config.yaml
head_dim: 32
warmup_steps: 200
batch_tokens: [65536, 131072, 262144]
Each number is 128 + 32 x the weight over its row's rms, rounded and kept within 0 to 255. Layers, rows and columns count from 0. Numbers have three digits each. The size before them is the row's rms in percent of the matrix's.

# layer 4 attention query, 256x256, rms 0.171, rows 143-251, columns 0-127
109:062158140102149119201104184165149138119114144138075122102124152149095074179063172167104131089109144090123128149117108084128117082107121124183169144151105088145169136151135135073126174145126144165127137184064121116158139141146100151175125080095136087103147143150127128097112128157112056138100129155061140101142058119156155132170084129122125206088126155160131092073068105137192198104148
110:158120154139133124071094100162172119051093094138150113134131132176129076156117121162108149144076099146097123084098077102142115144106156113123139123143121120137141098180118123147207085131138200103175100121131155112139192107128169152069106129074172140077088096142178179060149133147173108101081156153105127064134079163162163170162115138093124130156149129098087152086125105127102159116102
102:114151139105145156156139209213176124172125124146158140129126140146200123116045154147117136097120084034109113170091183132129155129177134151166177078097080104191138100123147153096080134098162095128145082165110123141103121128152032094131140109127130106150132134140169139130175112092142125105155149157142146145083092127110199075182115131097134127063139136107122190122149100111135145155179
104:103146083132136092150085092156144107182163064110076129128111126150130094102163149177180133116153112134116096149120090118159137099104193128118159139124172176107063147055098085062116144107110114177104150142069146041144148133067154133143151163129116149131149099127107129116126090138101136140094098144156173144167090115141134094102143117103122134194107123144088106078157116116153170117115
110:123083178125114137185071141130100153175149105114023159138132152199156170109142065103131134154118114183133116134127137099127153116147105132185150125130137106129089117123150150138145127160134147141120100146138113159110206156128116107084101175153161137146124130145100126095111066102178138086159196228175113160157137185097142155134122119155170112139089140123154154149106127118124131172077
108:145128113110075133125178157104168140121100086109100184153137143144159134111146137125094152104149218157085181126114113125174112111173080162156109133136156145094162120146102116058066121123166100063086120095107117094125171127138147138158094087146120155147137125172130125187147123174115126125174131104173070113137126218126097086124086160169099200119110108092108103139083075130111190157095
105:094081088115125116155109145106120198097084073138149082128092153105086139093148139145167169092145114109154150133120165120159105103131121126142149131107145135175118139137083090083108052121135096124110122079107134118128138143099076082138126117106081087089114174134115115136124106165112151141150089093095108081107116151156088123171105145075143122149137127107171126129110068136190045162131
113:115121119150108182187126103156149138139115145134090137134104140156118066123084125198150165155129132167161106054112167119126112149103130113120096117094154118121200142170060114195138135103186118082130209139087145172122134105138132093156125162152116179110106172168066154181070154127091152144101104122118087143116163099077102120160143100136135118140156066059100080137100117060143183151141
113:101151138121171095105126155092121144154120096098105153130171143081185125108090159152157119081155060120181190181120113179137133103170064111170222092104115117113075114173068099139120128159093087096133093095101164140073115074102096094125149123144125160117164124134129166100120041133166098153150122100168166108141163089122177154083155144145105123162127116103129170091132150133123153128135
105:160133160126137132126197178198197145136077123122124155124133126110124123172141049070149125139178094181074116119130164191138098081125106068113125120114146133101148161183111188133144065142159148143127169125152089098081108163087063157148159109136092123112169178156179062181165121086119142135123174130170137160170174102113131124111133127085127158147105097118160109152106143150086138094098
113:153020137176174106168161198122113109157129102137158102109144160151135155169157156122124101113125128208069126128095150141122063149103093127152096146110099103132146154087078078105139181110143150118206140098132113089138091115115116122162205120161084115136128077129115142035071122128041112152141153122137100103083139110071118132122131097109115105123081135142176109138139064138114184144201
109:165119120164148038093134093111140108121085169156083088137141159116118131109156145146101159187104123115170119146090112168172216110137118119099084125153148120153107125079158168216136061139099063161086100182081161154094126133143058169139108133162117116103114118127147131153141129158094160095123149141151135113138162139072126129143146116139068141135122102152144137111217090152146140135123
108:177118111116100090097098146175130102127153114097183133072108079116121151121134131088142164083135132116115149195149085120066179097130099174166074122120084096127109051138135125154128128102105148151139119140125102126192169123092041121168090125181120066093131121147128129129154085130145116092112124113189147095168154097101153063113130054071062136138100153146114095166107129156128151114190
100:115122125093145123094117170110127100095155072135115130094191127141139150114115098110164105133146102134158130109161145089038120178238149155104114108160085126095165156074142127147176106117175097152070157131137151111080119110167134159110169078106038089110070094155113161115169072097130130128175143097158122177108145128132149099147155132154114131203147146197099135121105133153088161086159
109:154127167100152133139097109154131115139177108124138126103098175155137177111173123099134117129109105129164122121066103083132152077099154139124144131117164147143154098170148155124056177193190134171062140103148088129136054116149060080080120125086119129096200166191169104074102207156158124137121133109081142148142121126152118147128095098096060150137142117098077134088169120146119125117011
109:085145076058096070133155091109104154145087147180158039134154127144124106124125141108113131134119114094086073130180162101168096046113160121115153144075086134160048187106073136160158114088132147126140099139122138170140125110154173126117158177113108177163123184141122162126082076072163145169102124113153122064122148131081141148119133170098102131098119112122129144091107212112166107131096
119:180165132094150144167119117115117109172127178098146090152071192096124134073075079178156150130131129068141110118166145121053112112185101074161108115104157069115149126167138153149096183128114124156124169095115088137117139051062122126097084127162123138119142126070104076149121153148110109153112133109079129109103118143128177125109114069144131129155159123116136146176053073128093132135097
109:177105129200213137085148138151096161095061120102164106133095100111152155121091068112143165110141140147133124121176094105119141130137126138175096073127138148112155082164088136117156122170167129099097115112197131106137141103203129146069098151109074159138127095144115082093130135104172137148144130116071140116133130054086124166139101144201141143122097084187147136126098135132158115130115
090:085113066099105166091109150174172157105121156131151136183173133136086097148134094128066168141111124196117098091064205134153100100163147088121156102095174148136124167111182101165140167117152146185105172173114137167079159122140182143167122111080132154178136143147159102153138142158169110158173086124100135180133079082177169089120131147153151158123119159127134128157171104156152164114194
108:117112176105119154119174113089130144100154156121083127117157143162138194084084093152090105129132151155147143143148110171142108062147094200109117143159158117106120141115086142092052105109106151122143084136117078128154140100121107171133095160125141112159117137122094076131131088144101145095145166059094135130182199123135084149211109139157134164150100132050073165090124202092134121157094
102:178108157108181172132128124147102144124107125109107126094142115133126130092092094061188128116081169134150110114130141115157143122150203132148087100103094151126108098134103093141147121178147106076134081176149090106127132140165143145114084093078081113115100115130129104140086130107207143067129208086118191145130145103106078162173185131176159153119098113158140150088141149125127098116158
110:129119099065083078107217162084174106064103106106165130111133119137197116119183140127167199138212157155139158129182138148122165114121128128148134118123088157118112125133135132137163092092113114119152142104124154107179117174137145134045117111156083172138033145091150087136097085147186094143131084144116134085099119137071128120129124158132103122176127154130199074131104102155143177147142
098:090183091155150122173110121133183099141154123142137085155155084095132081194093099113092094126090106096124165123183151129160106151084067132101130143183098074083119155142106106112193122134154118145181152165106139137118160121152152186168193144090137167119159141102094146153126186152105167122101035115122159088175154167137143082157119121105116165132152141117151062133114182123077174177084
086:122130095094118091093126133164102098141142083156118139160125117175137075124157123147051177103119082088082138115116211133130092130109161160118125127170132099083163084082188071159100129189073070196188104150121166180117091135125192152172128107135093116101176116074087121165147177135110141155149095159160119098131132167115142100137148117142120109133181145122176130147119101081088125108143
098:122203157144154197104077140142136067118136146129145121167168160144079107042107135165088156100089125126171147145085092155144090156149150146139137127127169130090141166143146131110089146151133109140056159096125090128122187147081161123163141133129105139140155146115128103119106115090116087113077174141122102085118119143198167135088148090106132118167163236106065140132099107099120166088158
094:084131124162146096132149150181134077127131066188153137115111176123131086134138100126108136159168120122111129171113146103110113117153125124076171212155045118119070084071133148130153117168094077125173080104098118138182180126114155146144199141125123117065118111092149093138096128102122099110094124080212089158137125150095059111104104140093082128161131158099142045145115111121082182137116
096:120140095122137145201130070106163178109122068105189086104133160121113124180129119091145157153074119147068141126128144077141087127074162090199148059083152116199098172125128152096086190114118061136116123151170125130063079091101135127116142122191214162098193129135108172138124162103079131176105136119118098106106136148090066125135119128104143097105130140075087075100109115169139112118128
103:134127098130102112069101105119128159095161153146100118115166102073069155102112153130140134111152160128100178179113072146070103089150141156142132104125121167158072143134096154123097077132118101094182116117101143073172108092075167139100113082102105148179123085168090079126138116139167164056158121130163090119165099052131080190153177147083116096142100138164099172127117182146086092067097
104:150165122146175132135103110107129137039185091092156057093174131122166127123118104146124120157155146097111096131133177106128175114139168125119163182106083134125103198139101202185146134137101193132142143123160150164054131177170129151130118079133114114094129130114197175145160128129136096121125109149136139117191171157080183157117158145170104166099153125159117132091110062135174178050157
100:104095096148084136143159125130153063146152134127167132121156101124202051159177200077083165136108051058133116106132125133111094125094138129114156132164112120119150128094150129180174108089124101165158145091084193151114133112142152117167119134147161181132146119064116122144217185094086182146170075184183130121149107203130123130146160164133152134127132115069145114134137150117099128137107
077:148107135210102099191168118162124149179148101109116148144142103127108131079088172134111149088168142102117119072126128151144135194113115145165123103105131117148174214141106151098136088122095174114150134100135104112104033106092118112080181142144117111102123066143122145154158117164127173082144140167089138130150123169148110149189180080123124187081037131186119123098124172134136177061184
094:109145079155134157102143112141094143096130168157122141181113105166081144149151154153101099177162115142101048157127112092163095147126101144132134081118142097139113130083104113159096135087114138164100136167098081130130079113127116054131154072116136174119095105117122181098172106095190122097125080092205137082132175107118092099079146112115143175126158112145134162105130157078106134141114
093:126072090115125118083170092106137103099099102112124160135159101111162130157159134084161151080120106171139041138055136103147146157098142155112078101136233136148132154138157108142159151086111104156107117145178160160158140088095123125075097127073148085109096095117187132153126096020169177125136086065089132147116103073078119092136122157129142106130095157164108077060164120115123131174092
101:101112110143133117099212121079059108158145150113111166147135076103144155115182096128156179185084167159084156087117162102113158088193074093125084161107083163179117162174123159176109099178159121182111121122097136126177104147110107124138117142162116186127161089135087179125150157125140129118177137146161100123118164098088091110130110122164115138154159062128192084104070153176112153158147
099:134124130092190171099183142147099198136154144137194118151110117109124106159114070095121138163147141102125170087137130108161120106123095087093119139091127108143172196138154128162165092153086096067104129111110179153159089123054141141069125173151133076064141185112118162162102066126125134091121148129105119141103113116161071132134104095133127081143149131100119115088107129050138190116125
101:106200126120158154149112105113179084150072117135141129085193128090143136112083123122139102139138112147128121083148104194143120116107141111148154152147157153103091140206177165112072143109108144160101113110125120093050085119183158142112164158119139118126123158078105111132125155089149126155166069082084184177096167209095147164101098129191103096090080135124118087192056126163119112131046
103:148154111125119144116145152152152174129152111155114174116107128111090159170216179108191094130151105177171054118162126133182173115084102159113152096110131117139156139107137086122149074185096128121107135172088135111112022150158080081154142113105110160091115071122149136148115141135121078147139146118133110074173141137180091115130138117137112200121105117123153189159102181081140181112080
110:099132106098134116079164114113188090108147153206163139153191115156099189172100087130184122083148120140106140125166132182212129148123103107109161138123164096160093142169089112061180111106087093091136130126112114112147153154129154150135137106125107120172144132180102166137154186106152157078133141092088088072152098108121067131151091148086095123109135182164094081139122144113154103121109
106:197103120155116134147107130166098068091040107105184099133124116158132165143075066097173170129152143104164170171162153124097097114067114096112138122140106167153094072161127165132163117110123105071100111141135184065125112138129122168092090132125155132129041139115181134139144089152198111162127109102159102100111138130127137150113088062111105116156154132153144091192054047148120133169168
097:089182169080141114110143128139174144121106146141155179130173178148124108170104129160082128101162133120154134165105125150100131122158143093184113139158138110104156054092223129175098166164062099126178105121137118130104070105174108173140108117116087162097122144130153126080103105113067157093069176206130092100145125095154116134126163120050119176121119152104142116180169059143144128129118
102:150058136152152118100183121117124137099100111094107113208132152124166112151108088092097118160185125181198066144087092139243159131164153099130160121085174153122057150138143132099110086172129118123149146140134182113083149130097094143131135189114113114128138171137111155173130145099161152152132199169123089112116176103126151172160118135096160137164105154158125238175043142140090173124071
106:121104147133138177119131098116146094137139099143111172120159168165069123107134120116164122068164140128136160130113066144195097107134107143122131158123137069109202169161146159079067185100114193169117083145084131106111122110092156094104082152171176082186122115133097140127129130122162028190122143128095167135136101149188188101153134121087086133141150111140113134051115164161068169116125
094:082145123156180168122115151152129109155089123150117104088119137112100127097160161157142178124111169107163185112126084167147070128136134170064091124097153178106065160100146143160120135095066159126119125150115069135156166155088121160166100129163098117165160080132146159114111070162106147146150150163078109127119104126169149109148104121158128146090057147094144087103111160172112111087086
105:206161099079161148125135121127160081129150170164087138140161127106126152126134094139144092125109168115118104138168085130138116106135146117118137152126154134101130110106098090100126176133149107191158144137158138118150093106082087170161145109077189145118148147133196101113177174123152157090140080139182105143089119163123075131106106097168111140190191128202055141111119159093120097097104
095:091113124157144174096139128122186144156140121152098106150130145122136141143112086071136169166171123104104108175098126132176138150116113134120119134182165191144076138101173104114144137124112100070113151124152191167146092163082148149128110137102079119118096092142114156073071153138115123168135151117084087163127209129114128125128144173111127101132132128116122148137117153106072127119124
099:152149165117048082110143162100133099151096145109080117137114147118154148110102201149092173131136125144142114102160165117127105145084163182104155140196155136114132134133141123122140132099124164174105066191108119146151113135135129190125122106134147148082176127101137116176112135127112141128163111076147136170178146106123116101129121147156115135155128152120176114091168132128109159102048
099:144129140164170150128125136124125137161173091139130150236092148157152069138157118162189144105122165134102124135103097089100113163134091103112131133111144128152133184119171125117077080067127143191112146110092148101144146182121096102095150133112162128141132125182157106131155064155081066112129153121106078114120102139159158129112171119105141107147090113149102123105199158100052102158158
100:123118107107000096077182152150144140127144090155105128106077125114129087169103097093095136126116103143150151095084106144167129111081100149150150104112095069125089141163115139164186180119098144088139130096103171153151162172161109117122149133126146184131164092136066141153123152165106083138152105162126114144155141137131048089146195123073137151132178119088137098134099087166128107201115
100:118117200071161159127079065109094158131108085109176212142154095130167126122105127129119140111118101070112055148104137116109101098215194100102149147158103148107112114152074115053142097168134134146129132094140159161088200152158178155155079195176164137146131107112173198152076116120134092086168100061137102103161106083137110137069114165109132130158137100161108065112091163122166109123136
127:114066116106168130130142133119160124098089151115139081126140136107135109182058169117132114135138166124123112092137131101146140131125144134088128075094166203096148097131152162098164161173152085161101157136169155114110147143120101122147102116112138147128080089102146137141065153132160094115180084087093081134163127101126102171179085138187127137146140168119169121172155087179121134158143
060:160118094157107107109084114159176143082111203089150095137134138172119092138105072108076125103061127176072096129128185112135125175132069138072142145140139106073138130161120113136124122153090141113075110149114103095140113081136163188113139136173118086161150147124182102141160138125163091126157096100075132176102149130159129139088126069112069121130168140063160142106048077112157114156122
097:184137177179170118159161150140118154110164161118108184111154100161132114110150148128172140107073156149150143117133169083140151171086096078115133081107139129135131126149104150130132077150136140099100095134154062127115131168113102106086068144135198134140084125099157133116115104101166136160203118120082083185159118111158117178138107130195138155112132187158138095113107095111120139082109
098:128143078176121175076138124077087139118115136148131129160151193096096125226149136163133182081131117153179172168107146147155106111126121093128166134116080141156190129167161067126137102162159152133142185075174131141113100166081088136150190104073142189145092071215110171147078070148157127165083133122155127148147115154077188093112154232146154117105096204206118144129146133094096099136098
102:107131089093156045122227139172175152092178217185132128095102139123103124162163104084110127068090081159141105147143203118131107135114130102144131146179104118103164158117109136099103099127156116066078047111106150137114157123172095177114096134116094155165142163071120091169089100142102082169140061101125123133113152115128133180060118094101107122104151118120126122119162094094050148116117
105:181196103162144123099183134141101124082121119143106078095163128095172095148099174204066174056091127163133101104115154117115138107160165150098059152099155140117145083128097169086148108103148056128121132067205115088161163095104048072104111145123144101169139109199157152157092098159150139127151147122158147134141155132120151179149119131116158123092116134080072183146094137114139121094195
103:150143168122183138138143112138155137112096117204122064105065177151148170123150166125092150118154161111083154129120192119102127187095096126136123159139178141168117143132100154142096122149091145138198159181163135124108112142078165125131124175142123156172117095144102125135108150087121123125167135138087139117131139097139110160227147108092199203114109148107141172157133154132113089117105
098:159134071150123131125156101134149191161106150126165171135119100166082069057108181123143104061142147152145123049117067113135101141109123100112093101096149133125154127098105158115084113137119126145170069161126137185138151127122108158133143120200102145101100108084063122143082100102106094121137113105117064054163150140128095103135125134185121177159122091089147103164147113205103147120193
109:125120145186141112100099158169141109165117124186172095104114112123160135082113117187132131128142166115085085093107136171135141140160100092162087120147093115082120125128159127106124105145133085108197127115176180124128068101112123088076133112103151127124086132144132099130149122120141088086160092127078121147132144086100146106165160177138095108131143102160187099106141146136145177116104
102:151157130133136182147165168176158144074124098155149180149129100171091124190247087079102221118062123114161137141122151134160093079093128135161090152124133122128173146107162133123131055166178076128176102128120152140175132132175187130128128158143099154153130148096106141072124136080100146167124085207137156111074116207088143133097149145096165134116136142129143170115140145125098093128169
110:104104208124116146149093237180109133130117145052128104130133200173133169117153152150129087146071144121110112117094208162178170130179140167146119134153135140090098091143127147155194090120145157154143176162109136128183107086183125103055064126125123096136108070104130117107156108121079048130079134163126131135163168144132126110161090162062096132108151167164098085164157118123137122131170
110:113179101117150061123097133108094162100172108094099113102155121089136165162167072138149147150094107119107112107089152117138060138014112104119139166135168130107070125173089130138133148130151132129108122071143107152139146164108079072142102123157131151059120191148193091157185108103149157159096084172112106133095125152129099100137149098183165119130174130076088061183083129107093128104143
111:138162128110070121132124122175143093126214113135175096128148163152165087128182200104079158126129083191070150178091144083142087083112141128063128179153128121132107135129138088113129144115167140105077177125088168135050066106119189133113165122150105068168148144137118094149112069133153074138135149133187110105070085153165097153056128125069143098119138142163109157132108126097142127185096
081:128169147186153110163129122164165115145098109116135067155102142155133144089128139085111108099131107088159153155164049167190112143176058123193154185105086082135113101104125108157113159122176112113123122090129137126134127142119151121084148141182115130121167141148112105128166129172140192102130110166141064147092067113109136093153165134143066121122107127202091125139105070089159155112144
112:086133087081123104095081105143158093119133146149114106135147128133105112191164106187140131174149116114135118144128118068117155089158117190146153127161161154065114157154106164129118154172154144139136179104201103171068108131160138156136146129123091211068070155119035192162092124117112106121145148083110071147155136124159098170126126124143116145127141168155114141150080131161156143149157
109:103131113178101143116117141072123103088054132161107106104164133114121099158150165070068090123087118134147148138145067088148135172127038070084112198114072127133085124126128159108132192147076130150147140125112077091145200138141081099182126093067168154132194134100172151146135125127045149143166120109138095094087122116107107079137134178139073113153115079146078142115112139125137104081213
113:117120200095130147151133118119174172091125159164120102123134138114036124109082150147169091150137110153137056117074167082101206119087105156136077159142133157103140052142178121104133194148107143114197145141091222050186172119126169163132125146108094121114109145123094122143136155064108110091140161161084153200143045171093144162146160054145116129183087127088171131117084104127148062115126
110:128199181120143089142128124074194086097138122145109100097115088128068114117131133158065168130137136104113149146136123196159142124119130092140100100071196084161138117099123172109121209160145115091124130081169101174158104139135138118100099138161070167125144107107137137065179128063093146181128175081164139124154148159125126074126160129077071113123119170052149108110119092141118199147104
107:132133127169097124146158105134175143107083106177147160045089121132142162161124210092181113133130098182115127127091130124130064114165098102127139146101113145080167095153110161100166106098105150148105113182158184086077104072146192117126098149090084123112077160150171166114126179150156133185174159122075200111117102112108126153107134162124103133107112070118121118141114172104115138156098
118:145148081089157140162122098104098124152168093145125138125091155091094087159169123103151142100140108106092111107147113133057188135192108127177135124080089143097147097076127115145121147107099081123166113123047045135148128113165111141114133131171136173105131091157102127152095102143104124092126093197168131141130094127108108120116121156102049068136116180138163137064090186157117122150171
112:125090108142130088177044126120090110170096141154136194148171122130171145131118108152166173107154121086127078123182083124115105056075141114166083143083122137109115139140150119167153168158118086157123105161087182072091105121118157117133101126081120154173107098216113072066126146180137137154130120087120085129095090155138141121120105104143122166135145150042113163094176152145145115125151
112:105106164180166108149191141127158130128168149116166083108143162090141125111100131122141127145158116111069094106069132118187127164121110157158127171178145152088126121167138119122057163121097133093196110128087110133155186123127121118127154077099111167122136102131131196075087176178104064150159115110122076180136125142080079196114052131044144085111174156140100157147135153121115094117131
108:096141184088122118077082117145131117143199110092119145096147104144174133118134143129091099137093108155167200121128153113100135129128112114131096113118070110103108069093090126177104159106111121107200121100159146114167179182183116115125115148107122129124120158119068168162152117098077209104106136164184129146086157112171109154149148115146158131133114117151152124114119205189116133122089
110:154165138075111119096121127138135079088139135108207111166091159158155041147190101091155130126137128115114095125062184091140146160079170107174123108098140146083069136161169155115157127191160112081144144161173187168094094059124129098143129144145106109106197161104150126176167202127102099119093151116098130132122093166162150143058156114093138158125097141076176201060140121109142135083134
110:114138124105176113090088148085114144033167081145153101149174138123150125160179165131125133093144090155149113170152112154245151149097129101096102116141111121108152192145101202175098109128083134140182117092101151172088169090168150159172130205135136032151109084063167103136130162099075139184148159125139090150201124115158174106094173199097106129135131173125102154118131136090098141188186
109:156141171125137114094108152109147108074117114141117196128103134110161121113094102094082170065148130132108151154157111125160141137154081155176063179118126102118156202138134091089157118152127098082118083137107117104129151116102039057096151145207136100171057142113197124133070110122126093111108138135129155107162115119145140072169152125098193065101146150181116078066166163158123146166193
115:136098112131174141117174081108166067141109157173147097210102169155152146146134141169109078118082148145124134118156091153204127143163096193140175146138139142191121087181084130046187050052119127080122145151136175154147104158108120190136099081178122124072174112190122113121142091108166178135151118109110085158097093116116151159118153107112133142143110153153115130114147137127133112135093
107:139112127113141107123151064110129132073118112133102139166118111118147091157130133195193098106099132079070127167063168164122086072064149093118180126144144111087154151087134085122211107099147130145140173176096153116162056177139181148182107108095127144111104164134115126157122088094152096147104136123155154129103081172128090120125110202106127070193105073113158097079099161143117131123140
108:129150102159115147119128117091075162189137185142096063091086150087103131125135093123123104145068150152120122145087105113114119117084126138075206142099157160110148172193130129136160078099177123121092069095142165145087071119108120120117125189142145066141138115085136146102106121085101142109138112119136109166081155127171175158103191144080117120093107091164087138124095107147147116158101
107:160073148143139126143160077111084174135223152117122138098116145121095083081178104153115166090120158095080081090154078136134123094100151106089104134148107107101066113100164148179100168109076100048128148142114096090120191171109123130141085136119135101139112169123187148115156148115139097086095087111147106107122106131128122124132142167136089110165132106171162143189120163183083111175127
117:057056132169152142175170184166107118110062112179116097129153172078067149117098135103099097089120100144187130134084105126133147133151106148119122118112048091161132174170138133145125124157121136151116190162171112143176158102170096083130074151150129099092160171172088144175082162133144108189101151138107073131140121109170157174160131138157076133168165164111126142134080140119086118121086
115:124162091171119129178100120168130119155180118172104146118125186067149108147098079093151128060085108092154103176088133184119151170153170111085119169159143161083092104106114172098115110155120122115110091147090174110094116164165136095134104090102169238113093147116151078182145103106120147099140138104138211099169118130133140124139160137162163149174166089144130077161168177141057175152167
090:013155110178076153132079138137146109126119062211182131096129140117102050122130109115073164137127051167139110121140143157150138135121141115087127122107088124099120199094167099134114113130037189109130089148111140163089116139133158129096170178136151172161092120130142121203192147134105136127155117147145101175142150073136156084115197115088114162168114114189126104143146144130100105128161
075:127118124082165087095150100147174086145116152130137130162167159103068074097155119167094154133133155156068124135181194105127085092126111135098096083103067102117120103120133108138141146114163154117165116168126119129122113117085118168131108099079140092100111157122158096139084107115087085111158178172236148148119117145210131112085183152108098170128126158142117123216127137120145184183101
078:172139130131188112076149133157071144124136066126124146138122142120170133151107229145141104118139149083135129137128118087135155090086139146134119114112112117111137102114107140075180144176096120163135113107118132087093112188134097096157113128156136157096147122136108145150117091141167087152176121107165112141120121105051181160182177164180141109166130120148148158114143120202170103104082
091:159196119147110174114115095169112107165159158136127085143143142140135113082094119103115135134103088095089146128136139147105091152078120112134100079134128114116120074139151117105071196140100149158108135116107094137064125138104171161153145044131133110147109129065090155115178099143118089136089073174132132086124134134179135089083147158175154164126098177206088064188141160117131122090129
092:144108109128159119174114131187105094173152115150130094082059111142159115151148089074126094134088139057132111076134123070129167123168133133146114107194079117143174157104102149086220127164164140172193152170183108132116082162168138140145149099121121148120106172171079125119143064168156142120104096148142109143085151098137152151139139134100130137065148091141168089169135143167142103149173
091:129144093109146119151113100137124090134122138169211110103126079133125104146165148084093130106127113063078078052127115100130084164106107112105140143119092108116090148134251120131185160126149168107159129177146130139118122114124141162116193099124156131098146140070142179088189131079050148087098150178106104107133148129140049115083101095069154187048142176198145101173103105094043135076179
096:081147151133107118084124113088109145112180177086159145153178201121127155094077156116136115159088181132166118089071097093112124070107123120087137113122143141120125123126103099111096104119172084113071094125075167146125081117097110131083025120191142136174130104111118157137089166160105153160175091089156172150130096122121214172127061144175117095174166087106108170066199113150169179138097
099:058101155057120125162142163153136149135080063084073095154137117124088120067112168115100124126127144149171074170104159075146153059147122133087131124137159142129077107094079115103138127130157086147170124149124099091200163161160130073095093110127125159173124155158133110149090131125119071121152096164061154152097117099126138180150157155114179152108102124060130126159167142108168123105155
093:147085106098141144119153140101171139093102120112101155117092211104150099080186096157079131125163179126119106171120152141055140123131160154087059124155129182106142112125103153099149198128167138156137074093141146097154138138124069093178131136143103120124169092126111122135104172136103114178164177101123048124094135198062135130162141101171151087174099117101193153117111185144190081191140
097:153092118146106127133194188184163177100123081126159133152159114155145112131117127090159146102145122212124108087207140096105137125112128154149134146147041139136150157073107114096168096136156158133151099103118087107182196113146151061082157158085106153105114103129122158145147104118129176050127113120123112095164154118111111121117122156122125104121105075126161129121113128156134106113124
102:151127090108132122111166138114100170121133127123159060097159141095115113130193215150146143122142094156143126158097176103126197088085096142053118103094213141178127101078131139104111137136119079083113104094075124155130114146122096144187107230097113165114126105142156171142114147127097108125155083111132144116129134132102161104149069104120048172165129082113137108111101083149159107122136
098:099083094082071125113110103122152135126141183158153117142143105162158162078117114105183159157101104118133133165059070072095151106074115128126081163127071120135129093091103109109135089107052099165128087099114115110113148120152147199086142163128188157143147121106143159172062124169111112102147108081079147180140088118135143104160049095150125169137120158129126128091136119128113126136144
096:125167170121144125192170120123152092142101107107087088172132143125065077164108148159083118103106152101113137121105165043094151120119140154117127072130192089162181168128119137100151144113133118164221102134135123093115136107127106103120118159059142196109138128137091120114123180116180151102083096121125096121082174100112143155085155110058176175108101144142098109152091139125135126137175
120:126155141114135120114079086086071184138117144082181107043096165096150121116123151162120133184165183090128095117097141103126165134115126120140086091108124142119063121174136124125080123188141115062077117125110150094111128126174120100122111106167123214110146144122146178150121086127185131169152144118169130097149146170130167131141111079174102099169165101095174144115081105185123168145108
099:139070175174011084114175156108105154142136180105194116127112164109127175121122081124195141139123159077114126096102121079107144132121124181137153137089123171136097110155155114201149132117170143093156118133150120125195100105113068120128138100221088135210169121127085115146146109120148115127130164076155096122174118167102105121088149099134075108117112085079122146129165142162110123147127
100:113110132125096110094126155175093101151082164145070100140194117149110163140164114123127106113100120156123136080154162163102110132143099151165140206145088168076123193121151164107138133161164082106072092102132138104143133112132162140187147172101107100124165160129107117117086068095098174103169168115128124097158193087127091133133178096124119137138164108121101114200034143125055132127156
105:152109147167138122127089069144161108080148188133092146094140160147095160119125160203157134196165106125076091114129125072195147126121183109156145123156140114186144113031172097101123097146138136112122182093109119131140014182122116118070145092136092146178087195170161134102122136123149091083108158168112141147096145133153141190156081075136154168076111135136128081103132130110126195195164
104:129115153106161127182135169123064151141086117127120101089103117100194074157175135092149134115146184185131097095142153116115109122098088099176135182164076166167132101116130152069107162147122073086102139105094113102178152090116111120119139114203094148161161146104176143112102087072113117139142113170156111114111134127141182118136139125210148137134153117134149119124128119143063122146118
096:088141155136127147140081119171175133147105102125138161132122122089127110109155128159117132092156155063094147082150146157097118107157249109150153189082066092159155157112155132119153100106131099093104057166158145118161050125127150047155107100107157160152126078103136169131146098091147099076084145141138072187131096133127157155093190097155116158135113112092139112183111169099118130144076
108:181151146049117127169113138140118087132158164181146175097140136167168159144154139152116095074181139156173190137136139122109068124110089195159149121158173128170148115073128115129138123133121092143121111168136132103127138106169125074176080108142182181105101151101120117094175167165138102142093087086167162117154184112155175118087090112151137067140123077089154129166104112115170115098189
102:077140170135157178106114148117161111091150175122094152200154150127202172127082153196160123075136083144133107111101146126114148135127092123162162128092134171100134133139138108140113143139071105080111139145123065090157085091088128180112158088135112174109135131103120163123101175125058151153155063150100168151095165145094075151112148087110173158122002056046117122164112100161101153121141
097:140131107172130135113111087146121144134096133149175080124088135104033063163132099119115164145168079197077149155153074134155146156104159146094037135106116138150157097118141128119143180153090118103098121150136100114163152159085141106110182126144117060128121072132130059130112093094149101141128121133111141123072072189113112186132144087080170082096115120158108142141152126098106106107111
111:107132122116159087151133099090119111169091086159121154065086091094068110139155126102128146123119125153140086123160129113110117143084147110159112104176136084079146116092113133156124118152109056198141168134156110118145164110164130157089099173129080103093073137109134057087113153191117125176107133082128138117097123077090077106121161090154140100099116088136174079140091076124126113139130
107:115069130176205119055165111181162194127124109108121130090103073121164111132161127167043079140119098130110160145110155149093185124123096144171124129154096136145108131103136145114111105109128076114134141125105166120116102152123106157138128107097131160157100133104118121069128078128157078180122119156124171107107139140130157209112147071109154164171098080111134068137134070142130119118178
106:094115103113139105161139130107121153139117112153107070156131140066118153164040147039105120136138107155123109140148126121142119134143125098098133126117167091164088125105140086108191211140074087088112132133160179129125094098142129043114153124155082176078154149088096171128138113140179200143115059144185171093113155117127092133101170106150142069089125155062147155057091160140103105091132
098:125099167102157139109123168099108141112114125124124062126148088140108123090159047076230132147087154174084102151135156102150106141100137144140140158154125119162128125163161106135028108145087105144147129168139147132074131114113123126125175146092055131104091115122188132160073143109106210082115185102139199100138102120124127157143138068155159120178089160141146170151129080088123112114073
101:134130108135164142146150176156142113109122171128142090145143124128100152083136067101053129157195103127175126135127156108070123093035155096163098100164124087181194152147147104130148156107123127141104170084137153126123118117142155158185134128080201097101093058114103098063073103102102098082201168136131135089130132154127119097140091189116150092127179120117072121097077088096116098124138
098:085140080079141091172117102154195171134104173128094183139178132132139128121216150123167135131120155166182166188136136097123118107130128153129146163150076145060138176129100122112117156160145204105144127136174127149123137154162119054146138098111122171111130118125144078106167093139153128133150176114075072166113115107117104214153105151156196144143149151128090153107147100110138123161156